From a checkpoint of a small transformer trained on Wikipedia: no biases in attention or MLP, 5672 steps.
Each number is 128 + 32 x the weight over its row's rms, rounded and kept within 0 to 255. Layers, rows and columns count from 0. Numbers have three digits each. The size before them is the row's rms in percent of the matrix's.

# down: layer 9 MLP down (transposed), 1536x192, rms 0.0775, rows 105-204, columns 128-191
# up: layer 9 MLP up, 1536x192, rms 0.0595, rows 106-205, columns 128-191
down105 109:127134224155167148157135125082102148153138130114129175127156105059099039108121205090159087127150140124110165112129111134108064107104089153129114175148166129180087050127126087111124136118182175
up106 101:161084084100150161109188133147155129135155152110108175139135131142089121052166116113117125128176192102150182120130111139129084152072214091085097119137139132126100113124154174103146172099129122
down106 099:104152103143127126107138161125159138135128169122178115155106142111181153114107108087143100054125133170164092125075152103159129142123097196156115104146115139178108071135093144124118086141147098
up107 107:119188137144156189131147060100114153123131205111145157131133108062139114104110104115133112135085175168121095106159136122091162138150131124158160114138113175051090077144123135134131158146083160
down107 112:159129139155087141154103184109126061165105184071115105185129091102119139106159123087106130109155093196186089147095161113162134097124157117154105116184150113132050116130108124138053104116085139
up108 105:089149127095148148140156102122085135146185130159141143128144071071065151169136141110088143098103138118148183071100114116144109133105070056142147079124147116112117208166079172097072131111130089
down108 099:047125091156124129060150167153115122093132114098134177147157190160158207093104165156133149089157141083151105177125139146125121161198109130085140095131115137120182083091161138139172151082164130
up109 100:086140106106159120120120114087136109118067119118185122194157135091204095162160089126162126217113134097172129123178113122141143109144106067176133134121181108089099180109142138120050145124098090
down109 097:123084031121119128110191104165106104106139136131139079132178129129167142144144194177094132028123163129121101096137106132138128106130167185081113105087084126165076136171154157148123099141073186
up110 107:125169152183092143104165143150123173080089188143140093142087164141159182132146120106073122200144151157126170088191085074100147102130185130157122132096068181095089192122153084128124158085100107
down110 110:145095094074240112135146105122140087192125135112148144079111141161096101131143104106139114155095120094106133123090098095171134148093136170106158107130175134098123121117116187103147149168158175
up111 106:131149133152114108129164087109143161120122092087127125157157124102118122114141143086150151157113115127116087130132102095209117129091080159140123160117116173176112146170165145177120231128118108
down111 105:079098156148111099120138161148167112146148150116106174097109148132199082129079121149115133070103170150128167116136146119132210150181140119096147091153182143156066152133156116166146103080069129
up112 097:078175146226121089110113128055139096112152134123121164100179143172137138135093053090126172162121171124116060125125109131184106173036137143151105178118152133130122162088133120159112198121131083
down112 097:177138107073133143116169062132123177190085084143131118168113097121156143103142174156156105078156145078107089182129128177096119117141091091102086087155160152102097160135127139118137115139069125
up113 104:113165156143159139119167080115117091143084116191077116091167143128137139099128114092220100110140164109092109040074112114166133154157238122099184157112107128217096102089142141118111161113139150
down113 108:079088066126124111125082125143089181154179167149132123159105119129147129097130075111154141166159079089131165136157097193125091187117113109209091101117148170125056136158190197149126087112094146
up114 100:085114121144108120116141147167093118190104147097128109142136077154191129098176069162161158146128093121098141091106147131117102091117148128150129065138119129101069110130143123097137173180121149
down114 103:154127133139139112099171120141078090131122148157117179172118137131132174146162146140120152129056150107142136168103118071122068184172145146137114152057081098129128134168160091172139134103129095
up115 104:115189208166177132118135106129137139151149100097128135097143109098126141107161113147117101170136111113168106160118087085160137076114095138153091110105143106096094143158119097148110170157110098
down115 101:113091047113077202136177156099136107133144130153105146139155130151095119090149065159154110126138090044149143206134114129085157094134143145119119140117158161122157078140145051052093079109177096
up116 098:082136148156140151087168162116092184113075134196156095121158172058147178146155155116109117189130176120053138065119084123137169147108220120136164093110056113141098155135146139162101129097108139
down116 098:117188150123149125165075128157130132160137068112130177121154135153146098105111077160087124124166164125208092113122159059136110121116109145197115076165125097108097118120066147142121138128143087
up117 097:101149118098147174154125094143196153159110072156097097126118146149124151115145155107131124136156132081083161085125127108097172165134092096159139125083151075101126145175153177148174120144137115
down117 099:127127135132136157143178132117061183161151149125168145158191112107145119113174064044137090117103189116179131165128162127186094132127146171106101111148149086111107128063089148116118186095143179
up118 107:081131131109135113182153166083158211088141137099188153134154121099208138141173120128127180136109124115134137063111061120158158107128142167090171097145096149098108136133126180096049152152152086
down118 111:130120181117142160119170106128102100174076102191113191117103147142145141116092174129143167161097104153132131081084157152132132143129153155174125136125113086117174141139176116109103051098099167
up119 100:110133097114069118127090118182121112121106166128198148168126157160135077139118137043148129148147221108143103088115140154122157111099101141121185114082139119074115121166132117193124146114103107
down119 095:188090045144104138151138102083115156139121127123162147082187153089200121064111118125113157087053112123128112214118138140096133127118170134137082119120147130121079117117106165097145153139118134
up120 097:096138184108104150142142139141209194137148067095154095120120101154143165121119039163178189085125119182102113158134147163180104128127081144125149113113165175153156131139117114076095110126159166
down120 091:165111078131154077180156124150130058153109133117132203121098162066118135086140166057112119064143120052076183139097148111184083182164147120152097099136080150101120127119140190118179156117110109
up121 098:116098171152122119068174093152063114109124100118158141123110118100144093146095087197121156106148233160109143158114096091175149064117086116118144088125217109135128134131124132149135092112079123
down121 095:171128097138124113237098113147168094142122156087131124107091155142133165082058147100208182147048137088128130109115168156086131125086154069140131105145100168089127084176071167108147104197198131
up122 101:046138126112097101055145130172092118121148092147128118163148076130130126141185104134105117111123143165081076147140146140178105120119151182119118107132175107110110058117140152171137136133136150
down122 101:114089108205158096161062144093129143127109118118134176175155110120139069111088159093178131089151110147168130118105195099170143127079193092093175147134061090119151188094116154119113156142075132
up123 103:120106155043073114140136110095138138118140166140171117166132117136072156127166094086112191142103159147111107160199122099110094095086121114070122056153142137127144145184175139124105184151084114
down123 096:087171143157124060165164099151125143137123119056123091139097141153156094119147118157106100153143160123064120131086134171161122180076100057167165113158146117159157088145114197162104065143134087
up124 095:080077123084185132179148169108156160137171132110135138199133078087161078172102067092122113158104147067129123125151130151189134099114126120081136145088102149150115153100087100140134159105107115
down124 096:135155153140146127142150151136144152158022142139109085065123140153124157086124184118122094155171119162120118141195127069091146172118115172138142125204129113123151121130206069137150169129180122
up125 100:155116119092133139169143125074097093169101137130168179115168149142074118106105089133114086119203169153058107152099108084167096117117153083116159063149140138157074184095159230184133142145160148
down125 095:165170082131135086134138139128157106170188094073116169093079082089145099124143142079178172096092142136095163172114123146137143094128121095087123115172094170131116120166173159129079114173116133
up126 102:139083157110161110167110057118142112113095144125197182165144055132155116187164139121135169129082171141124108084164133079147111078076138188104116120132122166183115149125182128113090134106130147
down126 118:123137137097140081111108186155150077115155086162150123148121103122089152063130121157112082112133175154131145092117164005173172163148204048100117112112136138167094078132147070113119122141125095
up127 102:120154163166146099117123115065191127185089144107148125128164056101188198109132150103119181196118135092136061097139136145102159095113131114156116147128228100088116115142122117133143113169043160
down127 095:139099111115108129205120096119128078125132180109113129128154122148106093090168163169115125080114140096146098160115160126185126141084081113133134086175087121176153120108100147137108096123149066
up128 104:142113113115098133160129129083172146113087085132108126143115141088182123170153159085154098143139096138104115138144149080206204161073109162063139099107193160120125219167140122139130076196103118
down128 104:187128164139174069127140136131153131135118139159133125137121139197100200181133137102099156175120149144111083057175135107121138134106097111162194154112164132118095150101124066090146121133099144
up129 096:132104170132168123134127107049151146109111122104121109148136168048143186163134120102112162222121138114143105082142104118116185112085104089109159117066081101073097160150090162170097119058129089
down129 087:115093133121102091147126137152156184176136080145162122087169098187116083058138060133124103006129090179121129152151064147123097187145134105143113160132211100167176096086105138162095100128069147
up130 103:181205136129100135198176167104077125133124125165142153083116102126133149141099146130140145160140154152096075144194109138051152067104203116129177103102143181126097169150130097109124116099114090
down130 105:096093184113162153146141070131176164090166124091135171097166198127085128197139069146109089139105162099152155158150123110131149116237149126133099095156111148131156071113110174133117139109098141
up131 107:094127147110109162189167103136141116130116133091130144111159094126133143124137132110166108149138125115097101132179160107146128116092092145128150134102142175111131153157128153143146088202060098
down131 100:167147163044107147143112063139175112121108119135106139118163155163077140162106097116137120100075138118108099120112136130142112164147091106154164168149121171190129116166140100110085130067116163
up132 103:153086142132120115157130093120147090147119080147164140166221150140172121100176136022128145120053128144148144148110091124149086112108088119098091114093121141119157115127090122122154195138122125
down132 105:118125137128135161076201128103105177104105149155126067166118176101119086132103190151124124145154135146060147117113142120098142130111108168141144110135119073110149123142133174152140121125156116
up133 106:097125144121188188142155078166152117127149138167141143113097039152135122099149121095090104112163120119130071142153132094161175146126070098064168119103101089056126197201105159141145102148105137
down133 104:131080098166107107066140139119162115100096104192123130149124114177177151123093126180152165157095140178108158159122132145104148153107138137145104183152085162179103138108089138102098107131118112
up134 091:131140125128179090187176074111172092111130085125147113136188150134161100127158135112108097185193179133106114165177044085088135126182074100142156104176184120077105178137142144135121132134111076
down134 097:115127103109060149139098145172124157155165182079208135161109144121070194131135155176123177109120068108085119140159176145183124162148176150107046168104082131109102137122176092134152166118160140
up135 097:122157108096071125105173142076067147162158096178182143170108112136125133109195103060133194142146118113122117138140157128123147149142107130129152113108113185142104161102129144141087120114120097
down135 098:121059132127183088138112104109146143153151146106133159131145118153140139087121104160098080107099143107144164161155088200191143076155123131113135188091124105105107073146151106123183128164113177
up136 114:035145114113148182143195081106138132088152142149184127124154145120110140154130156100166133168169171131142045191145115151158160086081129115140081130097140117077117095166154130123133120132164097
down136 115:137131144179188120083066103117136129188136087133139178109191115117152081189127141167132131138121076181121064108171092066123136088193099136159134128100137104160112161079158133068119112145156116
up137 098:082173148117095144149134115167154127132132120161144141140171136111088196155164046146153129162174177176113142138151178164120060116156199151130162123162133159170074116171206156135136136069147135
down137 099:082100114141166141099143156161170179144168086096160103164130154160170112109126099110136139133119166087128112147081133057141179140137126117128083133116087126125144161150104085074083116159159155
up138 105:135195126139133130152184155127150137136196128124110121192114131113153201128167067130186141139079128105121130104166137084104135159165156126109092121106130137141077147129122135109145205091092120
down138 102:145150139076137121165140132166082102148131100131117111153091086159063100141130149121097149094134153129113111081176144125145171088117142107172113132160152078109100096104157098136144105124110109
up139 102:112141170140101176141148118126107144125129108203110114096197117147125104136185093131131177156155098106077147166172095107130129159105115140125180094126118179129144156100132154156145162110154120
down139 098:077081162173145085129143143145136099117113122093078115181095130106125075116086149112127183086090142085150162121156119080142131097125078180101119052131145092164190107096131122111089108125157141
up140 103:132109153103108149115135115142107130128079132177203154128186143118115057109090183083128095151126177112143149128145089110140096083134130141140108111150128095170073138177100172110128161068134135
down140 101:131186190126129149148120147088091226108178162119160126155128164164161151162092134102146062144154170136118090134090116129088107155142081122194132117168147137128185165125103162182174183135118130
up141 097:164089152162118109134244143097158071124096144142146171121140056128167116119105115067171131151111115118109135119168180187154121182084137062129094152109089104157136095129179150136145130143102115
down141 093:144163095088188127150085107103145171119163108121158146156161154130190114111182098172109117108130154115138114081194096177175169089143087094139150079121108055115210180052148184136087176132163108
up142 103:086134166145146211075151161079123163141118093107162097085180150113133162113087090152120159126185129126111115099095123101141177111070130136103148090129148134063094139122159156115071177116148108
down142 105:159087151101127072072106121143163152113134130082114218116137144113115118197124130174144152217115138122095149123118090110096153099139077183143097141145176143129133148177144133123151121103090126
up143 098:076133127093137090110175131137106174150114169089122147078123152079158155147122144118097106113139158183099154145162087144095216118150223094117135039169149141119142128138133089147104215111087080
down143 097:158152156143085153109070140087159145068198179147142061073146168152095132144157079098155150134120159100157164087134143140134119119116077171116132134085131159141152146137163135118134114138094126
up144 104:132068183125141118182164161076178120130069141165119157154100137090125094146146072125122111205082100123106193137108060098082129117128086100100124119070174156127116128130116139089131161162097181
down144 100:053120101108095111107173127102067119140129159147159131090156149141083084107084162113166139084088117126114083154118208141136183172090144175121136104163141105092142123129102128172128118111110209
up145 098:136102157120112181127149094091170166147137125116185174165108148064146134160166142076164110162141131150132113147172078131098116121109132162113137133076105161096109159120104154081115148105076167
down145 096:114186077140111147125118127147076066161092141127097128177123124083160104090121098136163122077148116093147113149086140178202192112139136159195141154173111136132080134139176137173099140148118097
up146 099:123109128162091124127175114104106174130131149104126130106116146159158139122091058161113151111124170116069124110203128157150078135135108172142123139086078098215100167162123139137135093163118153
down146 103:160198104131130159099080155106105144143115101139138163167138113122083123135136191102109131128135119145137147106143098079084126154172135087101152133154215143170106176129189089164070130137142111
up147 099:139161175155056109147131087073130115112181121140161161157089134168149128122192121151131155126121122130133111115081107098153152137078119153151162177124090131134103169091116129129136139121070149
down147 097:116139105116097149126100114144106137161162124088138118097148062167137119101126128087097108169114080142134123103139173184121133107101188132105093132134135092119081108065126169127106109167144194
up148 097:043158134167150089143159126099107156121127182185138164199129177104090152109117105125190132081112196156079110158142155146083156145119168119107096197075132155125093069125093130155165149158112143
down148 097:193123152078047211137114115171145093148156070091134102127116072167158124148135085096105112079130096095131137148210153131176079136138128033136126130115091149130062174169123151172138153166146099
up149 095:097107121115123136107123120107166162135114149148156161198108098053160093101156162109100119158196125111120110132125056121161110148061106049142125041098154148135119084147088167196129180109088083
down149 091:099106083140092103145092120137170133108123133122216140121089136175097121123133105171195138091055131130123145093139126083155131119089138224154114149134139151166150128102162130109119104144135103
up150 098:145123124144127155152152127142163150198163151158149125191086108108170138149159095147147106153084130119152196113128119111172161135125081162070107089130134129111111144097146149150131154099095122
down150 100:093122113121146075118136113144140102177102163095154179088094131116154123145089133114093114138116108116082114149130164190153130073147136099128133147125121144136095093170154160138092098163094157
up151 101:155161133127120128098100092104179181076101087103097105125147175139135116092127114154123150125116145123112081079196065151122179092128074124115129122073124114118116161120134161126102115124151156
down151 098:161129106113112147109214121145050089162128149169155116219050104124116148115188133115141109144164152133115149117087163141116125107138073144089114092143087125109140116131163084107165148106135133
up152 093:126091135164133200112136082130170117149141085173121175155139150146132162139135108077148099137096179144141181129131124140149113091105134138115136141121161130162099102111158134140075099164166133
down152 097:144188130135151086135131120138110115120142131138136118102128104124133125072173154160143142133152069115134181112123153103130150172131120166137170129056060138092101135107157118154165079107062078
up153 098:117088121075101145133138105099130097160101111181142092120141117152155140131127142073175130185151143121127101124117130171155081086136179131095139136088149127100124131076116116215120140147165176
down153 107:110179155135103072131132132038126080134125108091126092167083137097115092134129136126132144128156147144124097154147194143128152100065116092164110067116084122106101110155178121113089091135146135
up154 105:108130146131127137140163159160154113143137129128090106097161115115137127094094113151065145211165115126097149164120104148111156081090164194111147150097174123071117151146157126136131187143124075
down154 105:136142092129176081180065081051138116177110124140117165151102172159116168138155152185140148143132147155138152143174113158096133160116110154116127140170103131147067135090107050089167134098103147
up155 096:089168129202144134105177102057138105117146163125143149151083130098133150189170172110103138126152109114131141080104085101158178088130103168133128164058147137132114156188195096132070181135089062
down155 101:163110137098142128121116171153111189166146102161168079153165089127191145102139173114130089088138155128130165152139119134091118127138120108120137095184064116176133143099076170033125154142045139
up156 103:104062127116101162141162111084136125196110054198149075133130092061152152122168050143133172083117149123153151085141115131110155126089112070045134132132105175128147177142115178132087137171121128
down156 095:157158133093154122123102125123116096133119141086169136147159170152117126143138140127131144069139138103132128144095171148131070110088135179155151141184143140140130118116142135123135145132151189
up157 092:086120086075164098144134140131096123117065130196151180154076114159118146113174106162118160154167103103134070088179026146162140137145108066158164078150162108141099198146109147139129152097054101
down157 091:188144112142091091105171121153086111067168140091159085150157166169180143082099112157082161160141086103096171142139112143130079090109078140152145132133100099133059109124128168101153125156145114
up158 099:142166138110156092162128142116135107136160108104115125102181124144161159091200127137138084121214109094120118114160113105191201088075132120083167109109140097147119154208105115184140160158090072
down158 100:106109138169075121069167129118123141138125127115176095070062137102119119140123116068129118183087178138096118128125142078061162139133112126100140110129095116143132144126213082173133131140129064
up159 096:145137152119049086127131164127081206137137073111126156168132090137163104108152116124174106145119197139117135138183081138094127162139074148167156157120121183186103149133133187086177116127160163
down159 095:167122125138144101126105110090188085192117154099131088173145125125083138081127077125087138128178072089109110145105090138145131139148170170139091105141126107133128122149052170193106122109127129
up160 107:117191156112123117168130160100153177188142121145168118136199100086122111151126110114140146071085162115107139129126126162156204138150114166035113115123153151177149097099122162162075123176101087
down160 107:128101107156096129113133128131170142093100104127140150078123114115159063149144145176117172058155179059127190125144129108119132087152134121173104059176092169149152208092110107118131110137096101
up161 097:152164126075123139079152166171112126153129140123147112111133150143144104062159120086118166125149150161158147095130107150105076113099169179088156064059148157157121155152137117132128168132074170
down161 101:119159158197074070134147152128125154134099141100128152109176152137144106085120125149200120185143141138131092118096196113118132169167152115093078170157147126169090125103144172200181142132164125
up162 098:155140140178115075136138099178109146173083086146158145083137095135145154121188134090152121127122126157106036142100145100179161108071122066105098066115156123136145148153148168091122132109172147
down162 094:151070120138176106142129144097112139115183117118111094142137154106109132139118117137152129077092147117145171107128112194087115155173141162150149098173139132158095124116127110154104099115094150
up163 097:093124151090159133168166070167173130125153158146230091118121140080154170112157119137157081128097102110109124153136117118143150104107101125120120124106146094104159155148100110093112139132060143
down163 099:148179155130136131141137146118113080191102128140132081118137153123115094042112133144090249155143132176084159085097083113129106120096098115130103171173130168078103107146130139169158110118150121
up164 101:067051119084142136108102143064118173123080137108128172152152142085170095166159087074096133149158192088110126139156180111123132176119100128163114048117084106163145122145133181128128167101131137
down164 095:099155145128115105144132150121143183112159052120114183122138133182133184117104137153080174122090078119099122096098111126127104085159137111142124092126156155085163174133126083130137138059139093
up165 099:165176128075077124134151114094126135169105097161124146126179113128117097101141172135160146127171113118152097148167113177151159103122086139157137078120121112131114178154154130108160114106097113
down165 102:124079185141207105039165098156183122139156131087083122140122117101082133183162104107119104159133076122144176071123122114102163112116146166107102220158057133146073128112115135098164185138149163
up166 101:057102143143182133171154059132099147132125090070145108139137056096137101124116100160113129158108150128102141103153162179146177092133165171121088115119115117058091112193128137107172073158103116
down166 095:130166113128159112148178151145089163142125126126067093178147159144131052125175125156126174116092118121044098131141174112099076084121162152123071110085142110137159140106129123175090121095147145
up167 105:131155161098091188190198131098146127164071136116121112114110094154114106124159114048151170137104095132123125165083150108097199141071107134146141143075124156123083123115126136130158109126113127
down167 103:170104135155075163075103188129094162065055089186150155175171147147166078111130148090113127077130160132114195165190065157162113126141132146117067132106085125137109104107131148051172101142146104
up168 099:078108099134129096128191091136118139125140101135143147093107039114117101118150046071164144157120127150161118117102137126156132086120144120084136131152125150123123124215101138170095160140156161
down168 098:139196108095155167087110130158132148127083153176110116172170194105131167153119112164141133122128121151090070139141139095127092066096156152135108087101163149134146140056110171071106098155121137
up169 101:146176117174124131166196101144082139139121130146117138119173049164143104180113100132170138144147145125154102107192122139098164170142061127140056056125176083061118092153122085176097167143158103
down169 101:111101134121165117065020129106111166096097112137173127122136147140117111072154242076110150132130131152126141124132148137102065131118102154129120201148098128121126092098123111132129073100089103
up170 101:098165150086113120132160129118122095120177096116142203092150113159129118054072134153153128124111126157082150133212151120079138185082123080129152107063135107136148155142133151122163116124089109
down170 102:210092081175106096133159139172119105112120124054140058151123108103146149146167122119107111129202187119186062104090126135114155141093135137079132102172122116163077104170160156138126158133102081
up171 103:078185149173129142114141167137144124153148140170124175087113145093168218120102105164145204134164118131077132152138078138088155131101196140132196147042174105143099120094148113167103144123150136
down171 101:117068185081162151146138128118130095144118131142149063126105183152101111134125158100123132097101119169109073104127134147164153090114142121151144127204139092098148117175119131141099141134109221
up172 090:059101153168096186092101163108193121115140156136132189099124141125155066074095177107114147090172117120116113137111160167109104176152131147119184090102183133147130128093176181148071153117144121
down172 088:206157185119147085164170162138109144086124069143148076145139143151127144159136139155119114126108179154113149171145171113216151103105069100159111148102117091102094180196120083144132137143092121
up173 101:099209116101188138196132147078071099140145192099213179192089157099144130139151155130120185148122133146155128142154080084159193130125104123062135169105112175065083145073133087143128169120136105
down173 104:122114173090084132093116117129100144083167140153128133180143063115147157104086115130156127180081132126181132117071141120146101122096154109135123083162131120090176196170140138125083081133045150
up174 104:131140161167084114172176094086137193123158148127165169132054098084160115120192122136112133088127138098177122083161168137156145096132098103087122082134158094162101111104146128146124188115166120
down174 103:114117126154121145113130146153144151182065071115177058114168105123177152079101140136166124111133136130113127135069117111115105167103230150091141113131066084120106116110159183142156064136110118
up175 100:127149208078119167150117133116146196116099086193157142146127139105161135127152227152126093213094135112152107113153098131180133064143172095111107076057128135116134141164132137113117147132132138
down175 086:171095164170175114080169089186132090124217107064091107160147120186136161132118121126095138113112106150100119176081150150103143156076045139117118163086155169160176074114096169112156147146172137
up176 103:157109119099069166187142152164107191180129152173136133100116109072181120104207105142101113111103154115121106102160160136163173131130115083105176068075144079149105119145162161124145156143153131
down176 100:073094145126183160139109149142135063163070190123072113091181101180154148112070145095118186140138114118159199126139053085107117184127185181116168131171165157106098111124145147146166130130048150
up177 101:103114114143169144132161114138147112189117098126109130125138127080171099121107041154072096166105087076153064091111107052137182147118155137146143118103196139083108126103100095120123114103141131
down177 098:142116113110132119128145130143055139105132132161130073150110191144137131141159127101154149139190129162094152078135095119117144091088202126062098100152082120124123169144085146162130102159125110
up178 095:145172134128140147173146055143103142105086107128193129162132102089157095185147143095083089138107139163118110094127136096127165178096106149151112081175133134115142158140117119160078186146110074
down178 093:112162147133138107106112140131147142114135167086133139161126179120199066120129172201088139154148152163106153135070116159144132067134137148048099069153099161091162182137132191128165121104117128
up179 095:116125084185123115099181143099141148100099173180129140227120102167141146176147118173157077120086128089060157135130134116158092081148187179137108093121155093122115127145137126176160111121081182
down179 096:147078112097109135148100115153104079160135158113090097074154134116141089121105093095101154152183104174146078131115131135068145117143112168088121092085097105122125189106184114128126135152169091
up180 095:114194164128128151105163147115126142161094195116080177114106156171125116133142114102169176118129139107093080116124130143151106140116255124133086123139112139189116116145156099107058132099094133
down180 092:176113128115077122107140138138113122091104073120123111204113171086155132158128173153131101105151115105183172110113083143161128119135114145193143162136122145097157127097081159160164164101117131
up181 107:155144112081122115183142125074136156119143120153152138168109127084152090100180164130173137186118165165138063124192100114136184118130117082091109097116119122156119073153095173199084059219136163
down181 103:055147103129121131051093119096154085114147125116082117123157149155082164094098115122128131135131098119108092162095126163114128117139130118129148142158182164117155166099095201113169108068189133
up182 103:160103169132055137112144131126071138160110089119127149075136109140188161113139090086141090159113150120122177086168164161176145092116164109088095062115189059140124152094151121093149175138080136
down182 109:124143213098083156076113124126116140150095161093145135127149155114125138087166185183160142171140218125101135103106163120122129108137108145136192095132108154100047126072095164146068126136157112
up183 106:099127170148136144149157171181134143096060077136111116153141139153179192147149081161133173148091145087135121097124115081133188103193100116080136066119065170132118129143131066076118160141115149
down183 099:147129085132067136083129116097113089144146111174108141118105106172168119178111134049149152087146148158111093120122141115089128145139099198117094215115142112137106143120129105223096112153139128
up184 098:150179169089124118124122092167107184141088123130116175135157164146158154073154073117138119098177157086162118127191082128116181057124132092143102126117137126111134101145162095166137152163142097
down184 097:077146145119113107109083146182092129136108157096181102143146151134088079119146142093169152165132100151124124130083101163102138187164107065175170191112169153110128082103161140104103149072128107
up185 100:165171103109105113093140088077136156120177153142160121167074171120129113097158080164182127148124105154124153098120155139135143098104151102087114152119126120124077103157132129109140149160090130
down185 101:100109136132155159137125089152128093143138148139080167127143122196132182137163106116134158115164084116127118100157116119113115105161090097162164176157123151142146144140151051129159149136140088
up186 103:094148117156130094145171116116106146130122146143162141119158166075125121158151090132132135165124145143157134140170147093133122125078153104101177136099187162148103124082133162130146180128136141
down186 110:148086182183115158118104116165094077105105167112160147145214151150153154090150151081169110144111123120158162052120127145125132114105140119103124091180122107096096151135145144125109067115148159
up187 095:167082160138197091146144135183123190116121150141164157213125138143127086137131104135109177122133184065094123085139128063129163164101091168138089104127179107184097141120118160156051132087122151
down187 089:108088085159095101127129093086158117090114102116118146113082152108085173142147134156167089083125184179141165143147111104139149122131070090134166120073098137085181179136140093066156105142133130
up188 101:154090120147095157163148125103139095161054093123097168162080049154173177113075116098101135146142127145099112101130140115141096119153146146136156124102142114126097119170117095171077176109124132
down188 094:101143135185129151122126158115133153136139146171093152082140128147162195155125139175107133126157152127100161192055127124093094140122118141098134095113105139119159135168171189136160134120189136
up189 097:129153110151181140120134122172104128145074153105101116128162136104089143137117085065141117141204127104141143076145085065159107066148183126134116081157095130083114118139140165129176168088144107
down189 096:055142097069094118129095186109156136083166097113177087128144150183133126133165161173202167142095123142077158203063124073069124207094137146111113165090116117132140149100114120135119120157147101
up190 106:107113069042136113190103083084195137153094168139156176134110104106151149151127167169112120191139114174126127127180099144224109124100146141082154096131161144124109096152133158143102160125053123
down190 108:091112100164166131106107111121121173150122116157106114109101110077139163096095199082108110094109071167198133104155138121186131127071121116102119088166133116098162111174161092137146137032164047
up191 098:172144150082128204088121143081128156148093139175137184146132153147084146102125123121119141142067121123117135066132176097119151167144180154140157148125123171159123188145131111115090130146097163
down191 097:189082120139097137153168151133104125083148181113120094149152152110133157102134152114167093072133121153095090184138094137160132155126101079151123092159135108063096141153152091153180149140160069
up192 100:098146097168152103160165110152094135142078149175082154156136139159126134123212128156144124116147150070166134132133127080178152111105135108132170106152148133151074118155197166151130217120106113
down192 099:098136147149150163142043149114127118149182109133092189106148101161133117139096082158106178068111161142174123128127091165132104127131177129179092160123138095127175148091170100088142081177116156
up193 095:148110110135142094124130088124186161101127166165135122161190129155109145076108128152102146143153123192148151089125107152170105164054183178099150138118159106157120100148114144103116148137167138
down193 090:147134107152067067106156184127106130161108100122183082152128154114155112145145129096195147077112162120150170144124099171117127100128142116093028120100077125109190114087207161103056079121102152
up194 101:116119126133102146144104105060077114126182167105151120162126124122163133096150084159191158148133127122079125074242077165149113133144173142050100119055139097138110123107114150111134173138118151
down194 099:088117125118137126107125099144161157116120132195115151149110106152122209166089136181117095167155091143148083153163167164084183087148149156159136122147116165108129148121144133142097102124086095
up195 108:124134178101126102122102117151149082102183107172173160118152120110133092140137139173112142206123145144159147092156136072191148148170171141159172102118195113143129070194129117142113126079091095
down195 103:177209168122136157140068110132177182207135166140124128126130144144158176138169139134159124132132135088092087136106095171114143136118131148129197116110137123162142106111171086164092096104121159
up196 102:121149149132100164147186108101191095179081069127095130115089121038168130105091151094188152144110142137109105064136099125089108152125145119096117135124132145139080130118144186068127120167051138
down196 104:126112117077161138118174149150140137078107170116148176098145136120134082130104166114044132181124096131060125172150151148181110071181140107135125121103158088151188102150162090164148126154190070
up197 109:142117110102165147109162065212159156147118134130169201115115089098094115138186157152119141110088162146127086114109105135129174081069077131131125112107138094168075127120140116164143154111129118
down197 104:145096124171115138148135165132099132188072161137127060131097118111141172131151179154145095102075100120171183104163133093141109153143156185141070189201155113123113113071102106142144085118192116
up198 100:125114136146135132112169130148071173149138149090126140121109125151135164104191069129173091155151157182191149103187106099085157145094116125161153161073169137200094146123194097184076135111145149
down198 101:105106104151145115149110127152101163111114040162112141123068093102147177132096140151132115118131119082153104092091163109088065178112093175096134171138122133133140141107056183107096167140095118
up199 099:109131116111080096142145136125147162185087132131086145125151176177126167121168115117140088096122147154139161050147110141081165079155185187179150138143144116170000159129114173078109164109135184
down199 098:165119110126133131096107131111121150084183174092147068111079090136115110161204148188116111122121082141113100128129119107148158128090139121111093142129102189165179132152177125135091136092128048
up200 105:110142154084122110136119108131161105161121183172194135162127088142175152144140141134155117198120115103149118154156118132140172079084182087139096164058115158091128169164160118109134111140079128
down200 107:033083173111098167053122157146108159147127089143129138120100084092104138194113101186072126163114154146183140124089182064075141149091108150174077090135135148135114096073120106181116189098139095
up201 103:144114136122132173089121112164120144087084117117141143120140166104191117144143073169164152152107155140195142078159097129123162092113153176149185123139140063098067156144136179144090140173148144
down201 106:124125188099094040140140160139126197194170118180237107114147139166155115167116158124114137117127173101105100066071086142119039095113121158142161127165173144134155118127100128129146140115092144
up202 095:130137129103159124145132144109140144186134100164147143125110180123163195094107120146141097177153075152188071142204154131108079112191124121081132151118158188097091120161106112127092109097103157
down202 095:098101144141093115120195101177094165154097111093119128125135173052128157084117120160120142136122110128143139090088102113140091105072138152119171034163100084126091058089132183121091164096168121
up203 099:115122165083173120129118133111179156204082120139174115159179154098161086219169184164163185094113130076066103090149087129163116139082126145081134188139243105102090134093122123185113148088123124
down203 099:161201130196087123182182132161124133080122141135144082114082113125108175058088159088121099075151192164117104153086151139140152065181147122178129118107110177155145143138109129074141082120102107
up204 091:124111138142069112137154145168091113176113142132150143103125168203151092093146084167137163143131145137101113147112102064189120172100159157139090123100081116119117125137120074159097111125132100
down204 098:113134197124186132099147094096139152123177121117171162130107134046139176097110105114109124147134134180147132066103137174131173113060120113127114080135121139098098121066130191107150170108104111
up205 102:152186094098098135183146130076071147161110156130162148154127144066121130103134107094128210161105111133134119169150141127146070110109079161075105163134112122077148179075159175112128128148051126